Weights of a small GPT-style language model, trained from scratch on English Wikipedia.
Size: 15 layers, width 128, vocabulary 4096.
Training: a variant of Adam for these matrices, 160M tokens, 4896 steps.
Each number is 128 + 32 x the weight over the matrix's rms, rounded and kept within 0 to 255. Layers, rows and columns count from 0.

# layer 8 MLP up, 320x128, rms 0.14, rows 158-164, columns 64-127
[[ 60 184 158 155 157 138  98 101 160 126 104 148 111 117 114 141 126 123  86 171 163 153  91  69 101 117 101 138 142 127  63 122 149 170 132 102 188  74 151  93 138 119 145 146  89 161 114 151 100 135 178 135 150 117 182 122 178  88 109 180 180 127 124 123]
 [100 178 134 160 158 162 113 176  84 119 121  99 124 100 104  82 120 162 115 142 111 119 121  80 120 115 124 198 147 161 117  81 110 146 105 171 102 147 112  94 119 118  82 110  95  89 153 133 126 140 136 161 122 149 196 155  99 164 144 134 147 126 126 112]
 [118  54 139  98 133 161 162 148 130 132 152  91 132 103 138 179 160 195 148  45 139 138 148 166 177 148 125 131 142 124 135  67 149  93 150 160 151 116 148 141 153 176  81 137 180  99 196 125  91  94 102  90 152 141 117 126 177  97 110 126 112 115 127  99]
 [115 203  67 168 142 162 168 136 173 125 124 152  87 104 115 131 136 146 116 126 148 165 137 105 145  77 101 137 127 134 132 135 199 117  84 162 135 103 115 129  70 213 122 108 184 118 142  80 150 179 124 159 193 143  85 115  97 150 109 177 169  89  75 111]
 [102 101 128  87 100 174 163 158 182 103 162 143  64 148  80 118  87 109 126 112  51  90 146  99 136 129 123 130 125  61 131 113 114  87 129 105 163 180 171 151 171 155 110 160 139 124 158 106 138 114  95 182 133 191 164  81  89 206 111 147 150 187 197 172]
 [204 129  83 147 101 138 113 136 132 119 111 166 128  57 114 145 110  97 114 226 181 169 175 120 134 125 149 135 151  91 127 126 143 106  91 217 121 148 125  91 139 163 135 134 121 112 120  67 123 188 136  95 143 155  97  95 121 177  71 162 127 132 129 165]
 [106 115 168 119 146 132 174 101 145 124 144 100  78  94 169 144 132 141 106 134 131 146 150  74 139 130 120 139 130 188 146 165 106 155 156 101 175 124 107 158 169 110 111  75 160 174 155  88 104 132 112 100 113  78  88  91 152 161  85 138  68 134 151 147]]
# layer 8 MLP down (transposed), 320x128, rms 0.135, rows 158-164, columns 64-127
[[112 124 128  95 118 130 144  96  87 138 169 119 131 147 124  85 165 182 191 130  71 123 138 187 153 157 139 122 144 145 169 169 126  94 136 172  61 121 123 131 137 133 106  87  99 138 110 153  98  71 110 121  88 156 171 176 134  90 181 114 142 155 113 162]
 [173 135 183  64 177 147 111 168 140 174 143 116 121 122 125  66 153 118 148 162  88 164  80 105 122 136 161 154 119 141 121 135 104 156 116  72 123 108 184 168 151 109 122  96 160 172  66 149 159  94  87  93 156  99 141 138 112  84 140  96 110 168 150 124]
 [ 69 135 151 100 169  94  72 170 106 138 110 114 132 165 100 112 115 118  93 146 156 144 184 109 143 102 167 153  71 145 143 160 119 119 147 131  79 171 110  40  55  70 139 111  94 109 156 116  92 162 114 130  82 134 153 129  93 122 111  94 138 111 124  99]
 [156 151 158 210 132 137 151 147 173 106 112 122 138 104 117  97 191 118 129 119 117 134 134  97 124 117  99 106 152 106  67 134 111  96  89 203  81 161 133 136 158 163 146 108 136 135 109  89 150 128 160  79 110 162 101 179  94  84 164  48 116 113 158 132]
 [169 150  92 155 120 144 138 151  97 151 132 137 113 147  85 144 139 103  93  92 128 143 120  96 163  78 148 169 127  82 130 120 181 122  94 131 136 113  55 100 152  94 114  82 117 152 141 116 125 150 134 113  79 121 117 153 115  98 112  92  49 117  74 105]
 [119 137 154 157  86  97  96 172 101 150 127 142 122 133 138 120 150 109 107 101  92 189 124 162  88 166 101 137 152 149 150 133 116 111 176 140 130 151 100  78  80 141 153 108 121 122  90 110 156 104 130 132  75 166 100  77 136 141  86  95  87 114 118 126]
 [110 179 141 114 125 105 164 132 142 161 143 122 141 135 173 168 140 151 164 149  86 167 138 194 132 109 170 120 183 107  89 137 106  84  87 166  77 125 138 104 174 141 106  96  80  82 122 140  96 135 171 160  93 121 116 132 143 154 108 123 103 191 103 137]]
# layer 8 MLP gate, 320x128, rms 0.145, rows 159-165, columns 64-127
[[142 126 125 108  94 132 167 154 136 124 116 150  80  80 188  93 167 155  99 191 127  99  52 111 184 156 219 155  98 129 166 127 125  94 114 140 130 119 110 119 139 164 104 111  41  39 110  81 109 111 156 111  77 151 169 136 135 143  75 122 145 146 163 102]
 [126 132 165 110  55 140 117 167  76 135 108 129 133 149 141 134 139 186 160 106  90  98  97 198 142 118  93 166 144 125 148 118 111  89  98 131 150 112  82 108 147 162 104 142 115 160 105 120 116 157 140 114 194 131 117 151  99 170 129 107 144 175 138  95]
 [ 83 143 167 132 139 123 170 141 140 176 182 127 106 171 115 166 135 141 146 154 131 141 145  97 136 118 161 216 139 133 153 119 131 122 157 130  94 168 158  77 127 141  74 128 129  91 115 132 111 178 154 140 132 101 114 107 184 138 115 161 139 123 119 105]
 [136 182 185  90 110 113 186 154 159 149 217 147  73 123 114 165 127 119 145 157 114 164  97 116 171 149 128 151 149 100  58 196 226 134  58  94 165 144 158  83 176 164 113  95 124 101 145 155 168 120 100 167 128 114 199 153  97 157 137 109 121 165 110 100]
 [ 59  94 154 170  86 128 168 209 140 174 140 108 164  97 125  93 104 127 117 152 155 103 166 143 167  75 111  96 102 124 127  71 115 147 139 145  97  79 105 128 109  98 125 111 146 172 152  78 166 198 108 140 135 167 166 162 157 111 145  93 122 153  91 156]
 [108 133 103 171 162 151 157 172  93  97 141 154 129 160  91 165 126  50  76 186 111 116 127 149 134 171 146 206 133 104 130 124  98 134 146 113 110 103 149 153 125 115 129 148 142 137 142 137  89 160 132 146  88 101 207 178  59  78 176 161  71 155 135  80]
 [ 68 139 181  84  94 105 136 140 165  88 125 125  85 146  90 173 142  67 154 121 112 133  93 160 131 138 200 127 132 107  95 167  96  87 144 171  99 127 143 142 103 134  82 142 120 101 136  86 117 101 128 147 110 122 145 136 139 131  97 115 111 215 139  80]]